Each number is 128 + 24 x the weight over its row's rms, rounded and kept within 0 to 255. Layers, rows and columns count from 0. Numbers have three digits each. The size before them is the row's rms in percent of the matrix's.

# layer 5 MLP down (transposed), 256x64, rms 0.229, rows 74-180, columns 0-63
073:128126146148141123132108161147109149184114079103122094168168128148137112117147143159107130107096119146168153149160136117104168181110129102140121132108116130153099143133152109092163120162112147
096:117114146156112134137165149143128156177120121179115102117121132171116138128131125140125095093131113200129136133125144087081119138115104120109140095083128151102124146151103093135132181129110116
082:137091119130090109107139109148103155173113134085093115136143128131116132126114152135109078143118132147149158155146138125146118120092147116110103117127142149139105175114128102090152096209107135
105:140116123127140097111081146063099112133105172102092134109129117149159131124151157152098151100097121123121158076142138160140122112126110144128138124145109103155121128144086118172130131075103124
104:138171162143087110149093134106145094152105131167153136125126120136129113117140130123153144122111117136075124136132126118120139101110076126126136151111113101107128111152121193127167132146103204
097:161097115124118087125105108135165128130086130186133112107144132122121142149138162114114089126093137158136120126139114153127121137153119117126118091124184127146124160182085115148136111168123077
103:162143132147100150137098092138164157132127120093120128140128133158099110094113142139139068160129151173170100113148155104087142145180120130149147156135139114118120146127125120138101126118065126
080:114137150106158150157113139079107134110117093174083150101102110140088117119161118110147106074127116120116156136141109138118127111133128099113191103109154129140116139166126141119154101125174111
097:159137126148133119102140145152120128148113161082130127106145116152143160122096107115145143105122113128093136139121100108111164087100111057130127154156169110102096163121154114122113143098112183
084:098067112108126097120140134158152129139137087123111119088158117120148092101171174148145159132131147129122161145093133127174166111143166104101137170134116125147142127156122140107165114144138122
106:120137147098119112105146102091124088106142186086109150135107144134164124081107126096119078155145140125102158138146160107103145111085126169120132135116080135108135109115119147140134130128092152
114:085099119118143076119119096112128145120145107167114131130105112135124123099110109088105145114168129171095097113151119150124134109113167183114112113126069095135114148112074128113105125125127132
118:167090126150100102188156111106131197145120131125146141094125112163136148127101133127127110139124167119120085161089112129103135099134115142108117096131127123091116175152116137100131126144094143
107:150149094146089148130098130148112171127152124171182106149131105154154105126121143140114126141130173142147085126142141121076153106148112120131148085136145124101151109104156131155083162133133103
096:108155143101149148103124089115132100148136098180118140143137121132105159120117115149143147094138135094108098129130165105121146094131115122139127123097114102162144067116127136127123091073150187
108:121117140118115093140091163151107163074103125130139113171137128127165103144148160111130120099087127118104125102090145138168166114113122106105124125122133099162151118181107107100146156152101105
116:091129091125128085100092151129116107141132130123099145140123110094175119098110137111143117100177182117153157122097140154118115171128123150099111116134142122161125177173170137135150132112125132
089:113098176126122143145159086104121116082140148101108126097095124176111160165140098123122159154149118106115098137120084123087145146123162119117170149123156157147141122142102103140132096119111151
107:132138138184133117115124149166114095183109116148120129097117113100096089126115149128158160147143152120128178095119123128096164126175116157137127138135086125113150106125106126173078137123130135
106:120102125164118118135090109141129144151128071096131176150132118159179174149099137110153130164114143107127136107143103124174144129154102112119139172101157112133120143113117098095156098128114106
108:147143132134124127133150135096183114126146099149089141108137106141131154111157166106132112131129170128119078077140116113093135146085154136119151148114124143090115180142093163164163135117126112
090:138117113081119135090118167149111144130119109129145103141219128107160103157116138102123141106101117092161155132099152148109106125082118107111121128109151094154140107102150117156146140131139140
127:129132167118167112144132150123123102080131124099158105087144100107118097132106160112138160117106118169134113085144073142139094121116162121122109125106138151122100099147084178098145128142125115
103:143125110134158115145174118162122154112127122143114151113114147087154138086106100148122162113147164100072182097125110095121145100118097128127132089150133134146137110138160149140156144078142138
136:082093129126093156148122154131091120123125134129126067164134125144103110154166094147107139125114142123139165106100162169135089104155121137106140154133134140126115153145157147150123154147145068
092:109138130105087144122141127095117126144146165129109113153107125125141142148144103099122186080137110089136135096148152128146127123114195155092150151140132100114132165143145121157106088109122083
101:130189148169168132158156098147152098110175123122126140143103139135097107128151150157099118111120146149113114108137119121069136143139158136124087092138151108123151163132127134141153108152086104
105:129130121149115163119120147128186119074190140163150148126100141101165148144134156103164130100149139159107136110139092122146098143120065142146116119139125118141090117149127100098130142137119113
091:117157126137161159135110092147127096129116126106079142164144109108138149097123106111158135166109117171137138112174101143096133120141147142150115119093091101082124132131141157129147072103139165
093:169108124110100162147159147146166147095126112166159117109138134145138115069135163164104106169138130143155150135130155117094165169118143107126152108117165177143143109122121123143094126124120141
112:144094129112135150095122147168120118133086102108163127130156130129169169140098156149142182071094115120145107114121120155151090089164092133105135113154161138137135144131145131102141127146134156
095:111103146146146126066131114179094144161139145101150148106112135125121157127125109119107176141132129132132143153172119161115121079147108122169122143150117151161131135159145112128150140110134196
063:129123120128147092130141129152110118142139086163147077118170144144128075079137153144146144131114105148134173126089155100099097152127116123126099113120147152179106094166125122090132114129122144
062:153140120118128118102163168132131123135100078140144107082174153154106116101171147157163134126149118165140175120134141133145111148137108090137100129100158100162101119116167128109144103160122145
111:159181084103109122126143091104098123135155107120122127072103145155114168134124121133131167123133113145133129108126160065165142151142108127123119121140113145136149144114100133129161086102180124
097:116139059148123100149127151161138132180147152152124140146096154148159145154106137114105143135094149137165134091122138105129108127145142129103062090130137101111124131116176097158140124116129127
079:096132133131185142107127112105123123151172103127107138148111103116144155190100143095139125158137098130119165127146135143131136139084122142159180098129121126125084093112147111127171091135152142
106:140135164167137159128130071110123116128149116060127103151132152131132096126136109128136146131139080084167123125109126142145118124114122144194133149135145183165120128102121113115131107153137159
112:063133131107122163101101128127148115141151096139157121133173118087124134121148115146124103132156174133130136107095166122150155113108146157148137128120058096134138120151147125146139073146112134
112:153127145143149135142108127118125078126128122126135158129117149126135119120122141124131139102104116104092088130097151133177089148126156158066077133108097062122152143111110154143132153148091156
122:121134124108113140110134184141146115105128105176142129141166128128150105095159173140155154149150096120095075091138125117118137099151119125122133111100065134097146107092123144104092139114132139
115:147152136177124102151125102130148115123096131175133092177079098139091128099121142139131116146145138150117078097144097130080156156141140087137156133125114135166160117137133112106125128133093134
118:141131126100137138127131103111136135140143074106131152140141143143154162092069145130126087144117150096112102104147137117136120116153114136123117124126098099155145122156151174127137033143121140
079:169124163143144090128112133111174109136141127136149125118182145145134128080099135147137145070136137103073122129148122127093126137100116121148097125131167171098117122103149109121108103110083140
117:118142138149130154141159127131151139122106139147153158153126180160157110137115135123098184091103143072116106130142104134123091126124128107105148160118149118131099160127122117068080141091114115
114:089117133149145122156135138135128128150103112089163095105155103116086163171154146113131194132110136129095144102153124130167109141117098134148161093129166129160113148116146102145109151099107142
094:157154164132146112133062094128086076123106091102110107092133104152102103173169150101138147142121166142087116121119145135128159118115088123111131154118107151133115133124125118140130094114132136
115:155188143114166100150130128125143118162103152157145145129123073084100144139159154151151127163136142150160123139143187146127140137119133102076132098165124123111153146137120116153140150144114125
100:167177149100110119099107101176142144161130148186096134132111168148126131154123112127099101146143155124130123136133111161122133101143142133147098106127119104102125189158131140158082131105109122
090:081121123115150140154128117100127099125129174129119167128129100097145129117149109095141163097139144070144146106112085131118125131180122139093147101162106096157158171127134117108156134131151096
097:100150190149170100087127091113107108135123133127130152160129156133161140138136131124136156126077107139115148115139103141162127101130164103113143148095126111159124080102126114100175152117107151
099:126152159133167146140116162134114121109122125152118083134108056102181115132126161120119120109088133101106127110171137132099123121098154134131097119133090107127112108147089135103106122073134145
094:077136160115083121138106130141124116151128145130103138121137125130154143139185124184144111076144120126122154130113108144098083106134158108104110112160122126071127111145102089123159125138159156
148:115145180084134119141108153143102140119148157126137099155129181117102138136106135108130118132133133154131136111162078149175113133098132157134047106127134122140123169108120138135080125127140112
074:143156160163128145168113128154132110139092133185111116166107111138130129130176148151144121118097122082098131092124108150094155097132130121109173107103143109152119119142139126101151075123157112
075:129132122144128117095145120136121132157116065110151111108150148170146116128108115149099130056152125129133116102081125138133062115102081136149127149109141089129135131163117153115151129133158141
109:109176113138124115132162206154096112158139136140143099109142118141126170147085142123166135133142140086142128101104137157114139120147134131143106098096122118130124102108167122139131159154136184
103:132137128104125147158137080144108114153118156191136115185146144128142120115150077121159137097103117132138172130142093157131100099103133151165171118137139164169136130143136134137117151106123103
086:146126122130168126091128201118095095135094145153143139135159144107135087105133112154149068138114105132124098126144126130137120152097119114128081090123128112090154099099138098164111116118121124
127:115141157184148101141107137135124121103128086136133117154139143155088105158136114070149127143155120116149129127096117130155130094114117126115142116095168069144140116085149155172142154134161122
096:119126147095124097149143144112114105177104120135109105105123137117144137122183129134119174151129123113065142145145137143145131113140087119158159151113139093141158159051119128134130150115133163
087:097094112104090196134168149109101141137148111133104136127156096154091139148138104092128130071118146088112152132152105127140124111122107138156135149121116110122112134092138187122113136122109157
159:104063129109135134181100130088135114114136098140123127132142118170107151125155103158119099144151079150124080115113131144132155153117143103166108095129069079119136117136131139123122120123127128
089:159111096122153132156137076099097116133134171140140106194178151112141125127057150125101134129132151129113136122119116127145105127136132121119137161127105120145133121153091170124144085115111157
081:102153118101117135141096104124132093123111168153088143142150090148117150122132142110181118149114112142128160127124153144084137100121155152134130143108119125122131172124174142147211105114148135
087:149162147115095146135114092145140115133104129104139086156086123106162099134114159133157124120116106132139143114120099148107105106137111155111187107165095102082128142148116102129143061138123140
099:141119163105088109105190148115126083128083137129147124155106115139122113144160087121108128155137142094129115125163129153099127082110141174119127124119132097122157162116123125133127134162084173
084:119152098109102123141084127109149106120124158141110142119106141120083136138150137119117128148112090111113106107146173111117162180094112144108092113143091119079138130058152120142143107121097118
062:155148138147167088085128129153126144139084101104151099137175145134112086095119156160119119153119099165098147150161128137092116151144147100118096126112167143146123164130159141120133097148145132
123:147137131098094134150114112106163189118128124125156126087170118144159130156107114061174125149156112134177110137109101127100113112098135148128097119141113145142145102114150163130121153120134105
114:183130133127171136131108116143133181116140132124161140121124146157148096084121094119130143138086082123143074161110135123163125102127108153132136144090140160118168158074130152124127126125126130
092:115133134100091139113074104106161128135122114142129106148075142127108160181126116118142091122150134097137128148154116101102182126140125165092177087118121127104125175123131128133138101123106107
105:108163148149161134146134148154110126109148122173116175147127163163148171144102153102181112130131155147099113157127083156134115113165104110125105152114103108104114128124127181130146117131154150
105:116103146132110142144086102132150107107115085158120101174148156129123098095124097122107129134141121121123168119116143159088121168097170089115135137103133146112113148178095141158173135144145146
098:113138164159160115144086120145113139112115146128106114158153164125102091148135158117127128142084137127107108149142123173179127146125126095100113120156108132111138191147093083096164126147130126
061:150141165150162111103123150152177114126133103114123125092195136160137127130125144172119103134135115166147186115141166123141127167149138106149095109121157122163132106120170134097131107150126136
104:152150118120095137136156127122144090126119123199145131134111137113141139133146105112125105088109128126108101139090103151095077136115156115123149158171152157097098167144167137116166135157155124
089:106187116129118176124112108127128143113117140146100139148149075150102124093128104129133124153122148108140097123133127140076118121112131089138136095112146128081155150130120180115133105125184085
096:083089118139110149123067141117104152111125112163110122150111073110171104143126116129090150070141145152132127124133119148151122110122109146154143126115154133157124119192115119139146120114137170
106:150140079123122135138119150125098107133117164125122149159129120148117134100065128085171124141105150153117121133189135162161117102161087135138137094117155109166123110151132112118139165126123091
115:178141103115140162191121118107143138075105138133113112114100156175168114172139110180148124086160128127133134161136144111112142136128142124119128124139152127149139120133114105124148080121159095
138:116152079119114099086120154113140124154144130144118147134115082107130102105159106096119179147167164128116118152118141144120162125165144127110124162160110141112120184114105113097087157130122102
102:142139122144136127140139100163103081123129103150161126145136098117177118108121134142145137078124132129151160076125149141124064126064170144141107126132104121162153127156139142150098123120131152
116:106114136125142124107128145144143147157148120164140134118117106162103144147086148107091114195138146174118129094117122139131138156087120124124134124107123154087129111109127161190168109111157091
079:108090108179113114120108098129157142150109118107132113090129153145147144105165119129134104102116133192120149134155124100127184122130118150126113127121129130137100105092187136139180139093106141
076:139106113135164114130121116132134107121116109103109135132179107145094060087139131134149087149111106103116144176105149148150079167091122104157110147110139142130112145117124094110137093119141096
125:136171131097126158156112096136116125142133128150120094150110133116121127186107138104148118206139146191119126103141146115158179102165119116122129141125099120152115157123116125129145111115097104
070:142080108130137097102153136164123149132143092122129088085160103145135074080134125147118132141121103115121142131113172119095112140128086095094089122106137158113107150152139110082114120123138124
117:111150146150174094118159073169116108130123092141125132108116106130128147091157139140124150148137065110144141090119170124142089133142152147102110179117116112147136154130122138131120117151177127
098:164118110106122159142137150102147102089108166178109174169131105157103128117103096156131148095131144131073085107100147115152144110108096111140128127096143134134158123117144112145147108109131160
086:106141180142106129150141146126148132124106098174103124131080160153113141180180109135155140112147134114100128129112091127104130095110133130110165107154126119128141126130130124113138076126185089
105:119116148118121114128162188117120162137139122145121142152102166167124103174121106141138156136162130123109110138186105126109106130097111139136136121108112186112121124114121156075150084152100118
098:148125101153113140146168104129099140161158141130127135124080133185154162166114131138091172107148102117103086142094145132110123144161089097101105101114149119123114136120171127110100100130127129
105:134083154139143132132144112161114186114121146091135120130147113127127121080126089096086123112097139132136169127161140122118131170085114103103130167117157136138108108134137181104131132137172104
085:163124148103184114147104092125159116132082128104162143149155126149130120118129147142136138126096122108147134116127161144088138089153101080132114160109132086120147109156120133080126128185120146
099:132148141111106146142136100127118140136149161131098136137135104137082101123095153115145108182107130174119113143122115164100185131130151126141085137140098153101154107112142130167190124105123098
085:122129135137137180178111172109086103111132148125122165124115123109154138119161122120197110119111129136138132152124158107141163127093080141130149119099139134100104108108158134163165123152144159
093:095170114111140124122115143117141097094097143131138128082178144136099102119119125099177136126159129132097175125125129119142109105176153118119089141148113129142136083118163110133158127111154179
101:126082104120152168169114145129102108146110115091147119145153146099110119148132136097144140132142104103147165113078137122182096160145130142147128160140080089133146099127091111140106103145125151
093:084149069126107137189120097124146120137119132160099133147094169144109143126123113090127141159142121113162157134121127077119164117140159133184134100137123127099129112125166156117158141133141129
086:122115104094120148183120118089132100123088149126095100155103100165101146134130121092149154157120142111117150093148110104150172101128112132130135150087112137143132155103128124168188132124124102
120:159123144156113127130143091127132102120143090082132112112106166166132131118143134167099168073139143057126098100119116122116146087153110124165153135120119140133159102111139147106123104116101121
114:151113164131176131116083091151168145138107139121167123135135123095131153108097142159138154147109162142115112128114172141108111134104141126158089088126143142078168148136123118167152155131110105
095:172144137107103162108109129145125112113112195126107086121171142134118116127168124122117108134106128118113143153145119145122107103116115119108143063142162082120140153115175134115082130102160119
088:173126123123145134119152149104130118132119227091128120095149112162132117122125143129095132165134139121102141143138164151105102117133138118097108108126129164120146143137120133105193114149115092
084:118115135144106149177147092113109116118106103148085129135128131102118140155152127127114170097131081169092168091107140149114117108110113131100102145133142128149147088118145118168185112110150105
106:075145100152124116102146171146098128128137151080116112170131119096141089135150153109153112166126103167078127128128123131131151129117148132162082132150093111096165132097110118146137123138158135
# layer 5 MLP up, 256x64, rms 0.222, rows 75-181, columns 0-63
096:113120198143110087139113160141156123106145137101149144136134108145143130123109103171095094122147114093147132165112137144181131113122159139110120131147129109128158116105198116122120168111108119
087:100141118105166122127127143082144104126154111168146072114142144106149131161131081124167154104120131119129102103115138120121111149176104148122110109127071133124129105139108157150086176125102117
098:109131143134095097111138142088133086137134117077128130121157150136110140095077119124104134161127149108111140137153155111144097141123134070113135134083108085104130148138138100119161154178121162
098:125180124119111090106116158076093153166113142165155112104143101163139106148095133109149117147116148137130129103094110135184109096155143126134146148134117133082096092154138146128114148128154133
089:123122160140141077142109083109136135149082150110176153124130101120092106157152122144142085127089168143133150131142182107126119086149150145114157131145135144155111108134170150146146141149131116
104:138141129093154112107128139166108128132101141111106130138123135110130114140095149120087172125092137136133170122214128119125142202121133143129141125137149141107076158122110109104114105147141130
088:075103126181104104129136128113171150150156132118168142145122131126124114154146143121144089097120120104132109093108139127121134146126147197106147151145081124113129094102106097138116101098092120
089:141114139134140179124142149148118083132120150089129124136135083125111148087103133141136089158140155129133115173152071118156134136105162127113129146152148083151120159144138111165089119143149168
089:142133146115173109105118135089108164137116175086185072157106128096134134133113146119118108109100129123115159093146155126117112151127129151116132077098131127149122134105119111187147149118142123
119:168157083102127130118132149140093144082143147110118184145118098115150149176117139125164126124141071133179089118138128110112130110126151146147149135125112113103104092110102100155139117156123123
118:117151093129112131101102133097065099126144143128129115147113147107103121137101136132121080099133118089139124111092103121151121124103162099161166143095086088092144088137119121109126108146133084
098:112127147114134119094158122125120131090126152122123118128132080113176145108104105128118107129144113161129147104143165162137156087130130094166116102160145141127109113173188104147102116156140180
105:116119158116127125116121117136132104105104109129145146113139132109101111110163128088138105098139181139142120117140093134189164173071146087149143160117125146122140097139143124098121135127074167
118:112173149155110102130127158124136146110135116116135124130152140119147091108133142106150125131122144234138134120160131126129097115110126122138140179108161147157145174152145143155118121172135136
097:153082106112124143122177090118142128154130153144126156136104163132112099128123105133089119137153124122128146182105109135106100140098141113118167143143106104069138115155163092137110127173159143
099:112066136144131122111139160087162128136118171109179148142177118084123109137128148138122099127112139109152177126124140120119162119141130106148157121102122123168158158143157139148138127160083114
095:120190141111133101127112120132116113136137143127120083151149115092102151142148160108124092124145099125188125076141122103143145094118151116128103133109089127105079142099151142162129163155143112
102:140172134114109176129136178127100098102153115121127157125130150124116168163136100094105132119117153119128134176110123149148146132123142108163132135124184149140135145116157138080132108194134108
097:138130099125164106102134170094185132150118139152091102122178097116129130105081130127103135139113136120118140115150169112156102106089123098098125145094125083113083154129131124159111137105133126
111:114143143165106172111105129084137151089149148156135090142108121120110148154101093118122109078128090116150108112150115107141162116124170099143127143099105112101117118131129132146086068145116111
096:133163152120155131110104128143155101132153126106133095103152154078138119164167122076145138105165149087118109122122165135108130156135136185120113121123157138140163092128094144121125131133091087
124:145110162131128119096122114147149139167107160121134149162120084108140121121135128145138105141184100156162191128182137132108148125118142150160155121149126178150135111147136130099122135159085135
096:135142105173156150108123098111143109135117151161124146124182107098106152109168108104093128146156140131100149111120158135101079104132116128123129080156110160115097110129127141125092106084139089
128:094135122136140146138167172150150166098164156147158110136142105170100140165138128137133110132133153173136197140102138150107107144133135152061127131139136133119146154138121100124145144158132112
105:123135087139116151119139141094114118084134154118122167186115121103129146152112123114123167114172146126148118078117140090136145119133165128149156160148091105077135099128142132158105124104119085
103:110128126106123104114085092151112176104158113133137150131154086097132150101118091117122123117113117102145140125128147109135129081120126147128098141147118176171135146154168116129113054107151145
094:150176116148155102133136105113094129138159147122141108102125177104126116128138114075120136119140085071140161105164130135148123153140138137115154130144157130096101120154160119141116100162070117
093:087107147174186140125129072135099086102123093149133090100142140143114128116119121123123128120124154123121127172126097139099126172153134099087096118146130086137152150105117109149114114112136099
103:107149132167131071117098143128167127119146159152113157123120107150108171159111064139144140149119124135134131136136101123162130133158105126150114180145109116092103132173176144124115130131135162
103:144135087140125096128128113146141105088142132138120111106129172169126103157123132099117099159121139130178143137162142158135129189121144133168161089162121163107090110105133160156148133143150137
096:128112130112142122130097137127159136145123126157149151096144111155153143152093137152136104131110128135166143085092119116131130156083162149134103103126134108131167177075139119146140138133208130
090:155145143150105167140097156142131140137140137093126174132127138121149160106126137149069109132131141124120139162140088135162166135104176117181141129149139160175143158101114127170147120126152127
094:130137107125134127135077108084171124136143169126135131144102086080081118152114113133097125138125104096109109176117135120104070116125139168104132123125143161129142113139121132140106143069123147
112:135138139095133137099147171106110131168127135091131104157137124126163134156117129127104110160114129135117188110123158109110131091197121108109131112124144086155116117140149106166098088108139091
098:140151089165186131133124089129167105145104130174123146108135107082089157133107138124148131095135151165111139117131102116072149154138141132138154112143118103129089139158117107124133124142081112
097:097086123126156168112161144095149133151128143096137114124136120094129108171152135122136155163137124115106133090158126123169149140120135167162136103160158129107086174162127144144095118152168143
097:126125118144163114121149152130135155137103152138132169102154139116160138113152136117107114108130101089141167137186129104136133118100111130134148071112170092126091133099164126182118125163116091
121:189118165102152141071116185115135121137170145121126110112103099131097120128127134182132127107146112128165110110132145131159148138074135129163137137088114155138153136122126142122127110132173118
100:122158133148109148136116138130135157149127104119156099141123114123133148172129092167145130103162155115149130117175130114107154081147137111155093133140131131103094139148111082071089127091105086
120:125144083184136136146113136174126119102159144131142110120173176120143173173122134153141117138121142159134142143123162120130157134110138116129109147126150134128120123118201141166088113152159144
102:086140115066144107106137146115171151126115130083119157101128124158104142166115152168126118145120148117129136140136175176113114123134168140138137070124128126091125086142146135143105089129134134
111:130136171099123171135119095096150127132104085094167097160140134109138126121146138119112122168179106127182131122115142165128107132133136137139133109190142152133128064126140108139125130124112152
086:150149105110105160142128106122130081168165100090126157139130168129114107114122175107120091121159154160127152151142169125141127124120121122118137100184109105109105166099113090121147153157140118
105:177148137157114123106088146122099071130157090139133117130157142147113139114080088139127078165121139154146138098133181153146155112144131134166123117132123109159138140151160132147120103158128125
108:114122125132134065131129148109168130099143091178139154140126122135116104121123134095180133084126129134165121110119189128109140129142155106098102154111144126170144163140160122133103089134103130
092:086152120099118096125113104094163105151124135135118159119139137108122142118147114143077131104134124085119136153164161103145092141129125154079138125112142120116118137164185086143099143105079130
102:127130158150137102112101148162140108134140089157080131139131155118102133116114094118122144123118127154177142100212115098122174138141134096113072119136109114149111122123160098127114142143131128
109:156169125115118142091084156103133132104096113106133141108132125138157131132130062121127113168112133144126152168145107170144136132161152136114144106141133103140124082163124171143107169092153113
102:096134112129120104121117160103088163108166155162109104149084135122084141153098141127131116075160149126148083115097102137158138127071147130120120164107098147123122144126125144130130143152157104
110:100118131090121133085144139128109128181125130107110142102161147152117152147092123093161119133112180135143143146149169123122140103188128151143123138115103131135128118173147089152169110140105166
095:106127142152058094123138089139099123111126149192099140086147120124131119125104095102149138142088103145140148154133131087123112132140115136115116139138157154170097119082144122141105116109100104
107:127145155089161134098130155150131122123137111104146131123132118129158147188165132143093110136174139099105178095135156119150119125143134112090099134135142116117102146180157091157140107116122170
136:170131121127149162096110092122150178112169146098107132177166154104103145144109163106146132101115124142147131172158137120161152143121137102161097117094137147158115104092133143140140107135143112
089:116161165071143133098128098108126126071151108162082147131117141096134125135114132100146107156146139118129097107143107082126111065121127104106114124107119114101127130133180113136123152159112140
087:144149098137102125113101116154174153120152161125125142117168095136119153172161112133141111144114125129145151119073121122117176128141130132171152132089165117173115154132109145115090100100090118
107:128153091123161162093118171114161140144156131147114141133119120126140120126146154121158128150149118142168159136144158154127113097177158104120108114132134094120067155144165148108124178141098157
104:106126109097138086171171145117133134103149165148085118131129137123116135159170173121107126113155152139159112122140135116169164121100176132143127158135134141100086115104125115102126137134067134
102:127124143105125179104140144156125197185104147113141121149165189149144150146094115100138140097118136169137143152159136153080145136118133137125129122105132148124131129142088094138129148137127111
113:127145152132130076101156107109122140113139162150126085073137172117154107127139101068118104105129136141123132118121102136125112135108146143114112164148167139158166114117118105162176126102162142
092:124143093141147124106179078077149140102153107129134146184106126123111170141125134175118139108129122145161094159139102117106137137152105127133132094091140135159110108111133102120106079115124152
100:152133119131082144079175093142094097133121132141175139108151132120075091136129117154120158113142147092120112122114152103129171158148133108125091112129088126141115108082101141104141106116143124
112:137122156149163126099114137124137133147162142124123144086092128094067143091114100102106142151131113128082067138179159120109101120161150125136118109137131142127083088129117128136133097130125104
098:088108170114099125142151130157170138141095133129158141097192158131129142128125110094155152146153167114132153143091122123123110145119142152082132134127128163149127122172134150157152138163151161
095:083101125124097109110118117145126121143113113160113113064104131111114115141103124179119131103094098143135143107145145123110083108100124118117086134100102107149111080086120098094135124135084116
096:101133131122145127114104131136093119138165106095134101129119105118116089108172094127084109093147090124125120131133100153129097126134151060109086146121079098091122122111140114103099101155145129
102:121146111154165149119168162084152144123097116136152096156136130115109119101152118106137167143142111173163142163142143171141125110112123129176171131167164138122129136096106108144131152119131083
107:128085132101153105129097139140124102125122140123099135155108137102123149148153117111140135142150133109156109110143101095105140111120190125151158141151104113072136092113152097136108185163084107
085:098103148117136161176137121178193132145140133095087124142135119159152145135090138138144135109157119122148129196104162136143150140128103114121137127171104109123120106144134148116098156144137097
114:145147123124136090133160114104140122152158117150138144124136055154100122146092127131138094106076180113142160149125188139170139118107155094131135134153140111142115101111155132122149108139142132
108:115168141151158150132122147131136174162157151090135157154157114132090118117115124110140126129136150127127152128174083132121131109155149126089131127166145141124105138185200110126132160151122114
107:080127140125122150142120102115093153114140144156082073133117079129151147162165125086124075104142147136139125110116129059113138116130164145119132167139116129150142134136109117138095121126094132
113:139135127136120132137128136097101111097165114101137144153135135164125141156123129138120110097148137148167104102153157111114142091105151121089171138152182107132162093123113119183148129118160068
104:138128132137138120115116110117132096091085089165143170162111142132110148110096114129136165091136121090156098132130106092134095181156114156168132124099147078138093115121150107154109121140140135
102:125163131145118157135133113085128154115157085122111153111131119105110103102145126126125115079108136140102165149157141118124132122152133140177180109152152113087128090156132152113120165134083079
108:114131106148145128127174145154128156151139169139193096145110172137130135114139154140130134158118162127130134129182132124128152086159139142117153155136131142134106128153135179154134170163171116
109:105143169104144103113182146122153130126099145131120129177147154102115164106149147139134098127128113165129135120159161124106064133125132109150168121112072135182128132146115133094131139124105134
090:140077116131133138131111101136119123119148103124137115098122168106125116100098119108147088122134119171122086113096120102136121127192108163126102154130129139082110106081144118137133099064137144
110:166108127137103126142143161166145134128091133161180115165157154136120125177144121116137125127153107102149170167121132112128147124174104099131153099174146171107082115145122152142120144132139125
103:117138124153161139116197086127155083131154162143109098122141106114098123106164133169112122099168137124180114135167152128146135136104148105110097171128107097133117137115134139126135124112138165
103:096118111076114123122113145146111146087130094165157153099167112119112121117134120163119117107135168131095079120134159143161154124132168101108144104158119115101123127162160152150124145101176118
104:134183147105124147100119121130110091098112149126144132103119114080148162094095115099155130129163110139174158138157150127158107136088106121120167156101147146171147137126116112127118088105118159
115:129148163135164118138153138127144131134158086165142098152084078159109126119100125144106120129147155121125113148133192121136108152102176121142092173122129121143132119133145155164119146143158169
118:090121097109117149122110137133115147093154118099143097120126069124111096098124125142106098103168129103131125120129092157152112132090153093132121115125107118123109103166200140151082138124141145
085:138172150063138177126145139121122133122137150151128104148163136135115133132074119122121129137111131086127092109128087113105092159108126088152172129142174107119145116090091136111106113148126125
091:111112099092136105116145144108096121116115083113127094118124128105150151132124102139096134128107118128129088076101139133108163115203130182112105124103102089119093126143101111140146145147120099
109:166168158126116140082152144114137098104113107175136112120107146118116139114075139163097105146120105136116145132144124092155139143121129107138151090082102104082125121105140164099085143151117125
090:122146136163121128120122121120163096088129129140110156100109134093161154125132106137162129126107195140092158130115156124126154134127143144165143164113168150159142143132105173147128100189119107
105:134129110134146147102169144131156127082135132148149124149164121107130162124146137131140115127169086091136150088129128121100122121167091138133139133119105137158126127141183096084086080167121155
102:095105152088121105158104108153101124142164136149125108122139108148088123148136147109152115130107127166154093130127193137133108141143113159165135135132153132181125082077111135150138110156150129
101:121126115109139131120148078126141137104103138124172173130129130122135175179123180128180174101140115102152172161162118132117131138151153146115139160126098112120126124091134086149114127133103124
106:179169125104101126112120107136144099136172150124118132081104124134146092124131132142143111156121129133185169108131158132137137151114142112148130115146106106144114134128145086183142069166151134
094:138181186125150124139107119161199137161173131179138148111129112144103145134092138130099102146154123114124119138160090132116149150106131109117090122135121177120109139134117154136123131131144100
097:133157140140098116125141120110102198122132129132110109107148167118123131159100122132165126106182086142140155118157109165137161133141135072142149141092144156114108100132092126100143125143127167
082:159149141092157116131160138116118150137148137069109100128086125108150152141118108135185126145096140144125110132146132102146136156120122129166134131178123109119142058121099121108127084103137103
098:143170113145150150128136125134113130081167120120117107142152158134088138131156126121135089151121162103144106165114157141135100168178090146164159108129117095132152115167152076130111140110121114
099:128131097111170133110093113122108131144165106099152094142075146153094163153159148113077098093163120103132099112108120126095107107086142104130155148141110097106127105131104124113116121120107107
099:158098133171126091141096152118100101102151155143123168089128159154142127138117077090126132099102147134126176141124131144134159134146119125177135139167163123121094161104125151138143164140136113
099:115138147114126162121126123162088123195120120150106133136162162120133162089160152100096118115155112135137130160133156139128129142124118139166172120172126096145135106058126110128107107141154118
091:122062143119104156127083083123097120104181095131120094102158156116126113112129108089126132134117131112156140080149138126140092137120140088150107116145136151158125114154130140135153142077113127
089:173120120101136105143150140116162126126131095132132093116090123148124088121115116109095136184157127151155121098097141099115137111137115092109134179156137144147113099086126114128142062100137115
106:134106133142144132121162092146137142122174094107133144111161086123118132128110103100106120151148175097118146140122093130184129120122144121140128099134075100082082158147170147144137114130096123
102:130151120109132119110078163118105202154118138131127110074151144113157152115140157162153106095125125145115148105122125096098132165116117112142145116115068127151145133146124131139133131174163134
094:150147085089174127144186131077088128129115123118118102100135110124089134147082144107134102125179084170129145106137121133131156134107126157142131126123135126131129112144097112120151130144144178
088:110116169159137099108136097117124096124116155134149139144144119200141164144131125142078116120128119109129111162096171128086081141183154123086116103121142121101117125140145150117107133114144131
094:090104147179104127109121115100142178110141109143126096133087150126117120152115092173110112170125124164134129154167135111125136123122116078146115148184126175117112134143119135104152129101113101
104:132139119129071078132117106101188095143138144148131144120153131133112116142109060116114110154129130105150138143135174114133115095135141131146156152118121138119115130186106103144159112135100086
114:108169158162117150106137174083088077130093129142155128143147112083171144131144131154096107148142120139150149097133126113165130164141100089117160116154109155124130095140126121113136114135110146